Part of a small language model's weights.
Architecture: biases on query, key and value, attention and MLP in parallel.
Training: a variant of Adam for these matrices, 751M tokens, 11460 steps.
Each number is 500 + 40 x the weight over its row's rms, rounded and kept within 0 to 999. Layers, rows and columns count from 0. Numbers have three digits each. The size before them is the row's rms in percent of the matrix's.

# layer 2 MLP up, 1280x320, rms 0.066, rows 649-755, columns 0-63
101:404502484455516466509506477498511538453412535501549444507605515552483563512548529516506511502440498518446490525451547557481539477558507458470551516519547456453525544495471513484540469539531469
106:528487526515437528426515464529435549494478472495501451451491540503428548533551500466575577393464504504532599497457431506501555486416521455560460451471489512506560495532460437507495541488424572
089:506469435444522440469525595480451492499474540520447574472497533496498484544495465452445519449471532576487458489563454445499529534493552505530502566499497498546534525541523471542480564459516606
101:516497545503443545479477443516589480446452469501518472538505506538562511556505517518526407491513528571515484502485456464509593447432469499566461542515450494509545443515528502528488483501469517
087:416483464500465481579564462424494576510462518457561450408505498545459475532496552474342514581447538506536507538470450501468453459562478489455542453523508496487529437563467509504470530451533516
089:425484478447508500470508491472514567474483532499506510475537550443469440524522509524498573494471453464389522529506460538520582537519488525470469488506510502521476506454492454532555507498473539
099:552465521462442461511432474498489566541569516434551511511495496532496466525507547489518523426548439473504486535434483591558549525478523504509446519515503517469508429466487431538556510474443558
122:468462502453504487473522486509473526438503498518526517492517556446552571524510528550468498459479455488590467557482465525509505485530524512512522445515497553489557524461554559442541576499505456
117:526486488497484472468450561459532587483488516458514537479426524511459472461570580526481468525457409567487515474549440553505538415476497529503513528508478491500540521485519506538531518485450489
101:443495516468477409517531495488539565444478496508479490504498540565480464544522541493465581536472508509561516523532530569520491517554568492520469429436546558527497518498410531464490520499482534
095:389489468476492498476514513469447517536425444497561477490448526553482422403499502491427546547448539568516560597532546494533511441577451483458505373490468536481565501516507463489385478501564497
115:495536555489508489450500499411445483480494537417464539463491468546498556463502505516526534484504464524546532545507493513513558425486535454457485496489478503467550511499505466505444529474523490
089:479481500536539560503417507558564517488470479531486456491525518539519450528477540468497527534527578491512564515476507519469503564431562533460512483409526449567559519498487586562528522469439531
103:497451523558493435433528568456531577536494471486507486488511512547483470539454517551487498484514507554514485528487490562507508488560554465581498522431532557505518525482572486509543497474506470
087:533497511498487432465407550510580480497437511482529521448485530503542493575458503489543456491526533459471506464516527530558460456462513465512532506445458424517480549487538511565541508497465499
092:507559470522512493511482485529524592564530493468477452518441415541529492475498641456544479541506496543473380530470528520590597441505518493479478505514490487488511499560482465507531466497523480
081:506447510507464436507491441478506498521440548485497507477571521521469484513535500442428507488470498496530506511495517519517514466470505524485528499481498531510520532524449487517485529551471502
096:490469534491506496537434512492546487497535487464490524470456503465411511505466523493569504480515524478503484537470500483490501495561555584529551572455510522529496415557511496562595482491521538
103:512494577531488526505470521513452547421490512401539485493507469551411522468522434478584498475508498540551494469480496433501550552463512517507548516461528497514453458459493458519468553523461501
109:465446530508433463452518431536509477472487433535479497455490473479491465563516451446523529456510511543579571514539435512504519474535513530573442457469446544526492565537487503568467469512540516
090:515434543469555457466506490522466487528476491460568526504559470483477483426519525370449574466443535516409543536475461516487519490476486469496491490544530456449501553507536569516546466512496537
108:539514553495518436468486525491413490531424473499556426562481459483545439524560511491476611511479524453424462533455452574493560581554489459571466535490577504521517502408535514483506618507517552
108:491513505476466514507480468529466550434542516442457480470534483480498529439495525525443602449480560467492535475516517469555525568433496531580453548536524525587495468485500515497434530520477507
085:438459451445546435446469493445533567480447460534499448521492479540520525454495421507489523479466531448537561506483470525540479488541540481491511499490479508478527490539491520483484536554515527
101:510470501497527454522426571529516509483410500454534476497469579542475509505511530548491553511480463484456498478593498533561501549520537447491464516426455495545508459419508457512422512483465509
095:570545515486456457463497474475518517513433479538539506484433488523467518507518520433537593493478433453451563521506379524501492479510517532590469529551501537522485540551477528602567480507475567
103:478480475519501428528497489463489551465494507518524509523487482478389459534554545534466559480519489606544551524506439460485545488532523497489485444540404503563523508605449482538473510482524534
105:522528468553508526491550494366524543502530538505514543491478544467534564461527486508447572476535441597526503581451545485499574524503514489482589448460528565462509551513499531506511490518466490
106:480532532465483522579450479571487542517457480459549478467528544513454495462517488508480494509457502497493520424603451582559474576499540494547459476487472453568463444458494547411559487568443509
104:453498511521405432512476463534541470529381488480467449518503529540515494492498489578474545505409468488529524459469529454538496559496601498511508518429522555533537454410503492485536493566530520
092:436492538522532434540489487459471522405437528443489521513490525543552523514477456483496465474427481572504520436501446548536519512548515440411500483480471548508446501544466516444519540492536536
103:482508568494455522573499488489420473484518513435567489527514524532438545492521525483486532466508476567545492426494480496505539547485480532479523516498502460513496559507564503536512437577419515
094:506384581505476441579480509511472542464547537439561503487504494483552519527485555498436497518443468473544534504539484476481521567545491453447507541491491495498490472445565527468534552541486485
112:582556577471513556475489499522551540459501507439468507433471497492482569501525496485458501414461468515518584505469472496544502423526543543591460528476481521494468488546519481536498545527464550
092:489492548515481482558515535440394541505468409485528544506447486484468542521521573552549498456502454531544552469513473558441515453500525520459461482450480536581562494484450465478528591465503524
100:505416499464545453541439480528489527456453447463465591480490521485486440543474476487511547476403531473516456530496468518559461459487520476416516573454466507529538541410506551518503648465526513
099:509549517451526525457530553555549568475481507509569434536505548508501529567498476488520496518430557499467509497564531523525483499507496525535546536569431493516499514534521488492451601548515476
107:478395466478539481459448591456505469449467535484447487488526503421566559445559535510545464477481474461461468477443517541495472525596538557494506470478509501517459547533514479449530509485521474
088:557478501539439479518437530429467489391512505464514505498509492499567533432462543538548495442476421463556494434457539523562506586491461564554487476485471507552552435403518454505525435535487512
101:551498529485490481505498560535521542502496527465523444473506494539462511538564479528452498498460536449503518497502457522501537493511515493504504539487489525531507465423500541479523567491523598
098:485492544534608441496505548495505530464509529515460391506534540512501541428552543490504528531476543528473530556537488494559521510523473477551471401511511438542489465438506425461524507563443445
100:547536496438495509402485458562468524502458507441477515460505462484467518453544464519543492437487462465526466436563504458569486576496529526517460507525510508533469464526483427494547529500529509
099:440518508475508472509487504467548458508473475467478522459574494603437515476457512457555521486467497521495511572468522540543562539478517423537504483465481632426464480474477433507514479409471482
099:474457540533543577492511537531471475527480545499523468406504488477479513482504511488542534517488502534544505491474448507545576492544533515485544534530520488491478576529416429507473524456514490
099:564469523521493516507458469467549576540491448547581498533501486549486501545503461504473453495452481450506543473578545431528532460518485537519528442531484503498504510516541439568508464612498492
114:489443430559509482456453546433513525434464490449438475419467435503523499479510516398518533537470501514588523557500481505562545544500515538556559448476522569457491529545514456520458483486544548
100:472463508535493510571482541515483500491462520484466472477460540518457508455574483485471540512472475557480538552519529527543470521549571487502483532529472509476492454451441547521533625533454544
099:450526534440493450421447545496388531465438525418494504527535524509505596470572463494469486507515496450489485459453439524509518531566514409454507510471494520532529554402554544466417521490486497
083:444430506534450413506565516430494497511512517502508505452530517571471498493551504495437505544495519515473540510488439569542524483494505412518482506472511529478520527465487483468561527537487491
104:475493525447394465580449477452499493547541472503496529511423545502484404517517489582540497532441457569516509516449538499542482541504501508500505503528521571438528456451494469487538589444543470
090:517450451443469478487495454449499534501517481470500482500446536404436516508520456473476473495438484484597531523506506511507482475410460544556474454513559504504491508448486507461537542494553526
095:468509471495436505540445419540519517487468545456499541480523481527509570446554537498464439465477475556473465484506428538446475472483501505497492524451449484491481505514458527510577532553445461
107:490505532458446522519426523484495482546448537416516501527494541542487519508519539501541473506535473592489492556501525529513586506474470489460475499556464571516528490449504515522595510475502545
112:487508479496420483485523550482489595470505514464550451507480506542383570517538487559515533431516517580574471512462511497534536509540543513498468496503435593549535556504411464464514497519436545
077:502452519484492507554529579504523514497496456503576453420501556505486465500558497514401554475424525517543519546517434512544585536507661483549538530481559515487565520522518528511470568572531524
097:482476518544509505508490545552496512509496541523513526427462474558511488512510524565422485461473475438496477513529478515486495528478479414463514586477506504464484474436465468547486466532444517
087:564477509447536495491539563450545482499425492480604536504467507451461469564539555527406507470465485444484508518545515493490528436513469474450520510466449473468458484588526552541486534500507493
090:451518476575544428565526539492477527551509564496501447478516500548473451564497515469521544447448567452468537474506490503556555451449527461558491512387486532561459502588467531489463447468482517
100:427484510461501476531465488541478515513496466513483486494520468553495603524506556548472470438442457542416531465616453475551546520513489475432518473507566548497519485493475540496470504569548494
108:529543585452514472513513533483464452603473445468478523473574495560507485504497512512487556530543455511548541472537515548499543467587487527512557459565521475457532475513429546529454510474452561
094:486449525559525438500465542467497467472417465499572473477569546511477492500556507501443507499422478537483517509544435499503587584541484575465532486452529467495531497511462492488498552501584536
112:524519547457436523534455466530442531506520456401514511530511436506504490473450450503509541502418480429581498490562474456541523522481496518520473512498492481497513474509554438576468547569521462
095:575512475428526448506538560572523517489525426508566527542494526496517481512458424522402551533544566554486496480478452580544494531554527537481565485479510490446492450504480500468490540505513453
091:529428466473535467522533478497582497545537504508513594537463495551456501451474492592573530488536516503502605495544546468411526502471502519477545603498449531493472526416489453547515511528479500
107:461432497504483468508505515489479564490507497530480497504457494536506454543460545407499482492486504538465498525510478518520489440480635482479476515505537483567534504494536480519481501557500573
105:453462492478487493516457539487486485495492521473527459445453559550487472419521538419435574412479428542519463522524556567520516466521523490561422542468538569459575377492451522496494520542449471
103:483511492523444572517515527508502537429522572485512559491475491490421506536520497462536477502526440526498592501527524433547496545485467545503502505571536483521501506518453467458488474512516541
115:527512545499496475543474519566518592546525494476540439507461455482504498569556522478490476484493467476487563491491482485543508492563476473565498590480503456517501433471554522534508616479509569
096:483512439517494468541504452504544499503503528462491499518498504555422546571559541530525530488502547498486597496496484499481531514530547511531526560498495550510514463465423442515483476437496486
107:533429567470489499571467585518474494543477490477548474502429482491526475496490424484526535488472545543507524540562491475522486475491548532489470501510486531512479469499545511579497534530494506
101:463425501493516502498453499497553529509452453425531541452496407569493454447480506501516511437508505567555582501516496570472594531437442488428577477438459510462531472477454473483522500533413480
110:495533547435406514546471431439536555456518497480483532503484497498460510480445515526491483432428459516501520543467476531566576474460523453486577457491457496527530532462497529483524528507521471
094:494497514481528508555463509570440528456512508466572504504489514547492567473534461576443469576493514500541529517527473500517514524498509519455499494527516510482478484459472476458497486547486489
105:513473481445553517516495498570465559516489437482463440441555515526482545501508506479511457489497454506520449480431525507534500524544556482519519500493481531459494534489534488509478547433456419
082:530478496474449503493468463438505472535447534509496524529467599479487492496455478528574523502464501495504476544493491513418546565562544451494456457501489486487464408441459555540501511517476454
104:454403506451481460561493507477464502518496473500548525564580516502559570450483530484491522454463463499500503502466457549479505536498456477502501542484546512496548478469564491500504490462522445
111:443524479547487448507455506489447481510546413571509479515502455487490555383529487457422521511517465499555469472473566526525567476474537509485477458548622512507495440450556508498421527563466523
094:527522550527558488511523500516519481490480480523453438487457466464410480484496507479546503491485526571464559510608486444567483473434559439500465621438486536487518394463464422494562552453547556
086:497464480543445495539516502518499502448477476474419536502494535500439449514585414497439498436488439475519512414507460391514495526516527543553545507458491555491482482505455495592529523525455491
092:527455560491527482480477443486471518461510527470549543497435452505478584477535535503574559485464495503514554501501436505531488430528565514464414556539521527489543491559467493461448506505492571
105:445526555525535455466460447479403545456465532426517448384541490495502547487579497450430510458474464415548459492559493513550526514531548468471548461495506514500607495490531534413489538548463498
109:518462456482450515414523508522426450494455465477575460476540483486534520557526562548454532517511463523515531532482489568460575518502553494524462507505536545411540536485551581502605587553546500
094:493440521486512502518582490541542476550560414484440553527436452518441443529500497562482500504516565501570531487536529482437491611615517555512513419494515552516473479536495503580481515514499461
102:527549505456558539420467441507506537445482508475455583448502472507436533572511506467561488543455566530518473497514497599523505516486549458574475563510520554568514465481465536537555540482408522
079:459418529496506457534494526490466522495465514466525421459478540570432454447543426494441504563463505460465541531556486538540520524547503456494477495477463500503566513485479548436490603514528527
109:503440476516440553504460501443461482480516528506510483543459553556431553517579579538457529514505446492543490504543529530542483449549595475525521403464487473428495456518534458484551497526496563
096:460500451509483494463509496452440463457523462513503557505596534523566570481494452499490521466459529439508480443470526455516531539464542537533455532515486515479512392488501578534471454528488543
094:545440480539477465464540500425503585524525567453481393461465446499510502485482513516436519485515446553545502585385523491532506468536563496466523445509546428493489524495559470519504506574534525
101:435481494487519475517504509480541531499482541499420470467469386427524549487526511488560441516468596538459539558480590547502562483445619433515519536457518451515532489509516492492522484476550492
105:483535441520397457461515504480560472467482534422524513418441464521445527587533502501548536523469521558560495547532512543456494484511555487526547456479397530449529519536413435497512496517480556
092:551485494491443494548485479495461528463488575472505504460475450516511479475475516500415473430466483478544488452507548498514468491473507490547446429478485579539516479507485515442459493520503415
091:500444573537523438479476535452516453481481460462423481559437513527530455475531442583511542464457561463547526488465445511534527506496555544504454482522526578506554456515498559425477562515557516
072:462443514484480502498531500489514519501440514521523487486466497529454475564549437502433555489468518505513520496532534498532523505486566477461537508511490480476564477513509575502517566522462518
111:500479496453454472503513573488445478527446470484548502523542512424564479477565422411416592432442439534490540525491482520481518481460498473514500471519537484450527423456540498413482545531508527
105:550498541489535523456500482519521551507507513572586460445588537496492508552464464425506509376499518516598526503537491553513454556478522537503506465430489554507536437536482527485531519467469485
101:469448443560488513462494388489458479481499483408509502533438514504420511469464504512514568575505446475442537570465510465626499506501497524540526485482513471537498521493524496542469525523568564
084:548472502524436532610544452448479551493546486498598499497524432511482498437515497498439614501521557532512489511504521565534524581474478499452497501506507518458518515504558498500464527525461541
088:480498481514491537445485489562503554488445535569494411445492481492457520516544515457527525535463453585500526455454513541531507453500492432497562510469514497523527427567500440478574539465514483
088:483532504561443506467427474527452547476441530447493475401518559535473479524459512544546469455478521494478556469420471476525526515467528506485504516456529478502481519572519473518486520444526457
103:554439498481503489556501533506467492406447553484483436472506436482490565482568428454464512505482543469537493494573497483518526493485516548487508553508549466518489498530547522592501532573531467
097:592462396518445448473425489544517447471471541488505502446472519522434505529506484503461468440478468478429450484530467520555500479461475569487514454515451475441574459483464484471450507489503529
108:494424530466506465456477564424502519516492554440503464458552529539548535504470505549446521430440484481539503540491499454433519507557493500456425527549507558431556538487453513453443492517478540
088:465473436473555502493533526447474485516452521406470504555501457482489463510499520534488531515473470488505576486505502527513541570453525474553523500469491429411513571531493531519465499503499496
096:517508483513470462450467468501485538482535440488427515488576498490506535492423501530490496420443518454562489476453550514606513484496537524510441473506453475494555505492448484513507586506521482
103:466508561460449529559536508539458549505529436497468520487519594475437556535492481543472416496530434528487541588448486480485549498503547559518517515519503468508495474487519479508506512483487462
088:536473421486508456457487525450515454521444482480517475483504498504497525468508542464500519486497517464503522546498477479513512448522536426497457543531466514518523482479537560458539566521530489
098:401428526556493443437484520460489530519431466493502480542438493519471422524505531447427496430447490495490454552443463541571465540545516512483487511505522434447482517479567502591493570507493447
# layer 2 MLP down (transposed), 1280x320, rms 0.0377, rows 649-755, columns 0-63
100:512559511543494573483489548523497477427518513497466529468427582470550450438391494420489460519449545552528551478498509459461504494470520496499495560473449543500462438527520536479470555487511514
099:537464516490456498396550526508549539464481517506443519465489546464467537489468537477546544434439520532533534498495492424420548479468525403513496479497446542459538458453568533533512532546422557
077:479539577608498536492458501527515480547483492556468477507560494510547533521498488538513553575570463490531504480439524601544547508512423468515445432524498448486510480545523469511493414492364493
097:512503580545543526499535494438525489504569486496502482564489475463552443513470454490532456488451501526463511460494420519526524478507494452483489570591448484508451512533490479506522473480485556
083:591516477534536523481521521527543484513588530538482467530423460476502489540520442483564454510502487494495491523488503502476580477556529412489419449426485491513437448507490434434562446524480498
102:556494559517557522508529492500513486464551477534546503498507463511561533546473435490422485489554509513549491448502531508524448511456520548456486544485509544495507473538532501472475498565524434
091:560528502554509453480474521465502487536519523497519543547540451493501443441553567504491537469457511453524520554480482517538495479506444588505514464497522460436494492477535454460484505479533490
122:579418427529555513540402515494538547506534568557505497476526494549532562555500493548550484547561466570492467516479480531433466472520488552469479548376498409455520479511483545457424519431428566
102:558481452508498478518529491536458487442501540523556457477478563538559499477526496498428500533474507507502517491543491520516538500524551492512445505550527430536525475500495445512498546504485548
091:468528537444465517491510545440476540486559513520469472523562472593462486512545495563520461449474541510491485511491471479475489493523468462381536500489476483475542473509475533547503490475630453
097:581505527441501517500453552516515527488570575475441513504535526521469563546455478461504424479571514474536431442493450565467467486365542525520485602471519451489403507537419530474613498544509495
114:514556497431520490464550568462422511481567475433555532456578444471458472468479471474467527489499473489534521552469501542475565534483468506512487489542514503481446473492513529478490484525490472
079:520533459464508522526507529538464512469538495464550601535435495445491584474514474512527556543493415494428468505513533462568436439560465518482448516481484473543423474542486478445504498511526515
084:479550504480475553474617511517463570494536493579553494503467507504473490530490463437509500534501589555496509490500505516499573470507455520546510408554612538471491477533525518468506544498539456
103:468509419518496454555524470560457514525527466481477495525515460527433558471563479559525528557482492547483490521495507460429559500504502495464466479530461520497525501551453523491463496466472507
101:507485550502529558465580509435470496461509530443494505490513475475509469436508411480471470426530486487574568486492487538453441545512500559477510526503505525506458475461557513499506576499495517
101:487435496469498451548453489416459505470436546454510495480520485496435518519516501499433547500468487514502495497501503530564531481523517546456548469478459483522513496451490491509502505532512506
095:504555496430463522558540469549480491515490535469533465490391557545471504516534494491503535486522475473534446498511511535447503509518500559436615445512517474512488567526536438562504426512546474
110:436468455488522523503533474432528470416485509555509600487459509461528508529510467517411489482486510535509510605485554477508455501560542537517524519507516511494529532460549520429468478547535516
129:509454512514506427461457501501478501512508494544529520453541497548516540467580496505602455474446560543562519516547453419495536554600487475452493498473459471458535510516582536529443555542508438
095:468454471486486501498424521458543530456476523528463450509445518493532484466489517496503542513525504491498514443537527478531508533509492458555490532439525511421559431489506474489531525445444445
105:498578472490475495477526479566528519493507530480510404481449493453467488539508503443582493531476582534472514503505589538458509486505479529515571507491548500481462520457526440439574493518508495
120:460442460527500498524609540519491469484518543503432532447446498491537506487492613557467458489550500530533461518502509503444550527528510415572507479459435524465547450477502530517439486457537484
094:442431461471521437473462489479533588513462529537478498442483542515493489495541481526447508499415553476535508486495485487459526507513493480458506522528537498499502520487476500535513516517527490
101:539520511514480530495543540493447465442446417515507468525497535543482534485514449566438456446544528492496480445525406518556530496461470535491464502387429533547466454502504476539440548482482487
102:490496485502535468442524428511514441526412508530534527469458449565505537532507490520571490450511518484496508562468456498460470465514453508563517518460499589431444576506556507534520458537502514
094:489566539516481485491555532483513439528506502503475518505472507485516487573509524550488502561556532499478549509495540500535509520459448539481450531471510456454457486472502449539485468514483506
097:521521474533583463543505518546543528527520557407481460513511479453511470481555549451533487515464515460471563495539537573533464528447473514492498451550488471523447481497560449491535519546499491
116:561459532511532517492513535494456451432542487393513460530520498460493480487465425450446465480519459481407507427462430526549507530483455493515536505431468511571472512488513473479536528521523481
092:509498536543412443509522521449523517476533570488490479488408441592434461523493500554516431507529426421519506494565566583497552518570536437443507558500476466518488550538520412561509480440527498
089:462411544473544544545529492535511516575529482458577558541532593470495527514512472521449466529474459489582515517499474505478515493513466495519447426560484432530392479575520456493520474528488528
117:502464475489510498417498479424456470480529521538543520537482555490478538494465511523514555542579490532521517545462477549464517479474524504526491502507453490504454490506506508437443517576513509
090:481457494456530489488554466481537573449543508536468493505473497532462482522491414481519477520595503524500470502458575499555502506448468478549449499444443538571497415479508509476517460440508524
111:442549508487502450529440492454488461523547538442523531453530436580487525439537448468463397500486461459472561457441435424469418514548571522559525489483515497551468517527491536531528492486533470
088:443529524476597471497591496541454463555486476448542478505392503520480516550514534541532490487508490545499515525563558504455445530533478523501476473435513444539418513485460476461551577463484498
105:548528503523539504517509496511561566522475582437552454553475454495503542477558540502525551539567498479509559511570489543524538507555495472560513408479525525479493531595514426487513407451464487
093:475465454505532489506534419491494510533523458480478487412495451467531463487544441551456519489528486505483516524503437445519536436511555470461456480473581504443516462430470501511501475426521533
097:502424444433505507483515450475484495439510517529529408510480558494487492546473489553516497475504526513497524517486544390460568496515463419526487550575474531540490535493495410435453451472485489
106:484471482537510504494583549492466509589485458518532462482491449507503504485465554522469525493501546552504518505470511444470549492497424477458548605518447466488501463493496473550522540494523499
128:527519416472530461504503485532469533539487546540565508513473475446542475490548445526488513502389492488556552424453488468507500446589476537434499536511518434445524495464503466520469515558563522
091:488509434470424495510476462473528494523469466571480548480456485516472502592478450563491456408484478535563497503533462491534429534510457505482570540509499536463500500533509490520525433470483429
100:485509544459521441544507531575505475524444467490498518467579484443579496483504399517452492489454495541491542531479481540473531606561529524538525487515529529463544536494491533480423499435605490
092:507467526528532482493531458485507557453546511499575493499446471487450473534506458504434514594540492504488516458440551521526448468505456601504562483496551469529536552546506531472502525531491537
100:458477473537460459504520518523508498474440493568467522482508519548497484504523475492543498548449515533514481502552537511447520435550515507546492512480507492448534504488517522539481529452548530
097:556501471449483516541474504546487486559525534459500559501500463467532509484472493488449490536534460529506514493434452523520506512503507465399563513424526439475468512579511518553480522448498499
114:425474510553469584466567529449508445445510493494496474510499507530488460491497523467581468515487512568476475497428491454499526510492477409447552522452478503500455527480527500537543504475474522
114:478558525500499550537443508453506538505427444546481472484470493425493543516552468562382554490435541540469528555489494538510469520542540459529538532490490517500461488492475498494518536427522549
093:493459483521567471506443545500472517511547512462517413462480437499430494506544586502486486551503512540476554493538495465503481552492575498509435456532511445523484523499463497440501497515524549
102:460480503507487440527457521450480505501432479486515486495507528499472541504548475505427482492436480569492506512515472511534501520536499502484561545446517518514485483469456514522527570498504494
090:492385563490401515595543535404492478482507536533597521467439436540509473512505553554478501497462505539518527502456495541478479492508410536494526463510527526438508473434525426496626454483496462
109:459462472519503512499540587490537491475472526478479519510551499507512503493535546449472522482550541439513457489510443512509502465545483534392515499489518538513502510535464488594479475508450454
098:472542484461503541485494558458533476501504532568499567529494528491559505551527529579451493548522474494499534469522535507488492516538404469503601517491446540532542510526523478586460488495533534
093:512481456515447470534508504478534538459476543452488498542507510526469509536521560487496580516575536459504519453500529482554487483492522487395526495542428528517497461447464582525505550469492522
118:467549447558456442460544551449436494458482548538492511469422568570530482443457524550481424496510519531502490503407475488477488485512525450435520519497517478515469495489540528507444529567574526
104:468465500480497447530471518472463573493459487458522493479491482543424493470547471507448533463518495498508516521546483509520569508516514525491525482470503492499544466467495484505526550521549521
096:494477484468494506531504440508533482456470534517505446563503499482485483555497481451477495472530523501481537542479499481461589482494513542512533431502535488470468500483525572499545531490509496
081:509472491546501424502417505537482511533501468535419456466497505581575471474469481492536416556523528576582508509436428475529484510462533518577493468501488587473420445501514491464507508506493475
085:501501459477523502545458515464545478478560517516560516503449559515535400513580514506582468448499561501487498512548490476509547471483458444567525457489478408530501564533522493539519481463487540
106:549476512494525536536548488484457455412473478515517501522504519488511489499504476494476441476501491461394465478443411473621493498500495487556516506405423516554531478458484464497458525445506559
113:556513572495466487524414545430478486457495458488538576476517479437485516549424508524451479466466462523498562435518481495566528487480539469506478445377537466438484506465546556495450419460551489
088:510479479469551497469498402487453561535508542490479517513473524523528477490435493508563476500553525483509489544513585473480473466491568441486546436548492527541542445526554533500501451567463458
107:513517515540438483515500516415529499547533546524495503575549543525503456512499492446474496468483500500436420539543531484464492516452495471478537475400449513496484547498472505530478541464509486
092:402465545523463593488523544394478475562477531457484558444550459501455536491466529446511479506455461435522561553490578513458528471466388496541441477503524478559509481540516552507500492528487542
090:555517571486555550522456510572520519472511531467523465482513502489498435519554460526491437483486477514516598505499509542514479461477463439481500491571525447586567490536552522494521490517527453
101:545440427527392492525484441485549521527482587520508588529465532493523510467594484501478482514512533477474553536496467428530456489556519490532495589484516446543508462457458481545507516530583461
101:442420534545508474541564504525453482553508569492521541537493497568506419464535460524507480462435491485518508437526420475488538484438507569526487474445543424554457451528468558467528513500587469
126:486457532482529407488505508526459455498490448527496470518558480518612463432518515494414532489436485524463494524462501599497463457504541490517479457433447469466541518523570543479522519451513484
144:576519474511556469523507488557542494504533489523550503517476476453588528476530471561501543500436499488553542453483475421532457514570489536489497556520493353392542435521509510495490576499552494
097:452470549474483474460509490577466573483474509514566493487497457510580500476475504527502489540494478532545436495477555546544414420453513517552602453435526526474560570477596510429476563507529537
105:483512487475491482475468555457518569484436459470503539464438547540521505471409511528552441477528521403485560440562513486547510518464506534507494491473444438496574458475477489422413521530523473
077:488555493507501621447477488478463455462528530499543516483468496541433491515469401462469429547473518499476508556490552441481526564530494584550449468557494467488407540397511501490458529492532479
081:450527489562478528498554512545521466481607583478569480474538469456490480488511496442560558572509434541460584445508523489526533493554535501516429513555488528461545488433473476484548459440455492
094:483474477541524448419531450425506436554483555509429522434506479518473464513505467505527517442488512507467505502505458466503472497492435430492475472452464532475531519522567460530549461454529528
100:529529470531512491545492506512492431504413427506474478432487487533541495510465561496551515537494468455445475543446500607501511516521474421541564462563498507536488466461488478501462537512498463
089:511475558479426516426510504516483480493509510541552510495528486527512501455522508494460577463516460508454526458446541553564502497548503568603570562471507508540498485497535498552490503548476485
110:505565502450528570422522510483496513443497500521455479453430503485522486525517562485470476442502450455517510531618487427496483490458551551534476497542447467552444473546489516560491487438485544
104:495547493493524473451512490483491465506545519551565445527571445492416518555506551495478534512507419520528547512482496543477530549478536455482506523486429508479554475520484489590493544444543437
097:462537470477463485500507494541483521607505491458554543459523455501495537501544540541456514492516566528551474504506489550478532471499499519513553435568482505524524525535435476551458506530402543
096:444551418446543512487493520489541480541523497598550480508515460505614454496441563459557509555540508408427444574479529575451530440578419453535562494521497538506477470521519509484510527407523523
109:486502449406492469505547517496521558510465542493511439490441506517481494494519485505517520461532558500445489471458506532479478477444509540560640481393459462485519463504496462496461508474505498
099:491541486524490434519506436486520553459427566498493473513548511483461493550555491473498470489462500509500532524532505478532530484567530556395544551472456553527675437529561492434493528552536447
100:474508556494553527507491526486511512520457497503516464455496496517522538535531574538495538510511561536496531471569492535494533521533464568472608520525517478503534431506528477521498482530488484
098:470452469452552505491405525466441485522527533524599475462510468533548527527523527451504433500525465478488594527497493482512530408474491507424516533513501537440535470519549553464408498438492492
094:488523466524536579447540503538495494516492571524556465453470504471540537493549439528474481563473443548554542523506472548489498505546501527531542497508496500494483571547473469464490449499498508
096:474478508443483441552492502479466555509441514498510485485495514530447519529509472526460507501452527539486519507535489479516538488539529531471527519481520528508535475462476513465504543534535494
102:443484477571466516457459465498474508470561474552536409495560514523426547553478491488507458472487482584500507446487540539515478529528459490494480537498492434494479533549455454537536525518513447
107:528499505575501460569498536486502433513511525566491478512529435460520512478440557481521536470449508441461498455480468554527447482522498471562514478590539533496458498578494539521563478454553524
104:463461522463488508471477495497498426522426455487509578508558578458529487516480444467494462559462460513499526448587515534460486463465491539480496567513522539444518525456512513475491503476525509
102:548462517514453502498496478527477470508505418490569484511526561521443512459516493520535605453568437528494466501543408409562454473522438586481492441566510564516498478499509466570513534499459521
093:578464527421511518545447483583505533521533572561533490541481462556505504519504527532489448507455507426494531510459499534598531520470512533466479506485478448496541481553541545511510467510564498
096:496493550474550506428504554509518514609499532481506504456560490487490530499518472501517525555501497529433518457534495549444549516496529458457551510546505513400477515420494571446445469496480497
094:492453502467494462501503447463505548488437477491474524513489501538457535491543448525470490512492500498514527508526477487549523512492501521523505471496513557502532499472506528449489532491502526
109:471451491445484426527470488469483531483450512486492476483466520502452487524538454489467528478434517508531506526506466502536513486484515505498512509477497467491536497458494540479520537515536494
109:526438452580497461500498566510527514538479491537429543499427497493480463516513534545495497579448506533517451554516503489502496531527493524519495618511535495559537562524448416509586463491463528
094:577454444488457477511549459464504528451482514473416528479460533464527507522498473486541494483497488514561478512469556580497507543509499446483466463495469489432527514511524437544489538597445448
091:511493496505536487430494505540472493438470479479493534510507460499548488458456493543470532552512497500452539512533442444499438521517536449483531540561516512444559483422468526537520511502467509
099:483484490481507534483437473603459544524462589455456483495527580453509489528434456465533443495502459461553457469515474448424525514445424498506538547452545489485502445475472506526493442536595477
096:488550541480459458543506495505472438486527488440513532555505471591538537465493470496478466421532526450470473535525435450467489507501540559467473501498495517506500548487466565493441462538492512
081:438401495454573496517492434507485482506486484510491554511478488479504515564565541490473506514550475505475447506482520502487369640535517440570474446456517548487500485442519488485440473506449504
093:472538469533514568496507445457510448492538482578552553523451592553456478466501515543519506527519495507484493484459535514538396469448452480461488392527473499461559526484491549452482513584465495
100:409513515466445502600512534491473501562587465501493485605543495522494445502529458514540472533512472508467487451450523480440428517560484471535484544410531521602437541575524426542516512479518464
107:534451531420571482424433569448550552473491529438585455500478531526419497552494496469521485515485501488471451515537439499470495513455488478487520533493580491539487475522422472526450560557528541
083:512535551504542500505507488559455557505523494536505485435539478542469501429496501478602523487441591498482415437457501524504486495510454505480507428515475521565527480505514480557489518543475522
093:502530466570553533517489472519542466500523463488541556488490456479487470444488481543520484525436501535547509508546524498487502452438471454475430501493508572388527558529470444504465502456493537
089:491507497477454479508515539531510521500523540516459497554553551499431586482553469554455443572504393497486446515452504433481531514495536511493521511530524493480438477488561470542539521491519462
096:461555523536495539444516531452527452566490529475509517510509532508560469527470452505413526563500434516519486506475442482460496492581515502510565502533440501583521633469414527491456487488531439
099:510549506432420465474480544439510515559500521595484524503508528433534451498485466477491481525516499504494569449492470496496455482547479496479549396548566538488430501507466461479483498431557449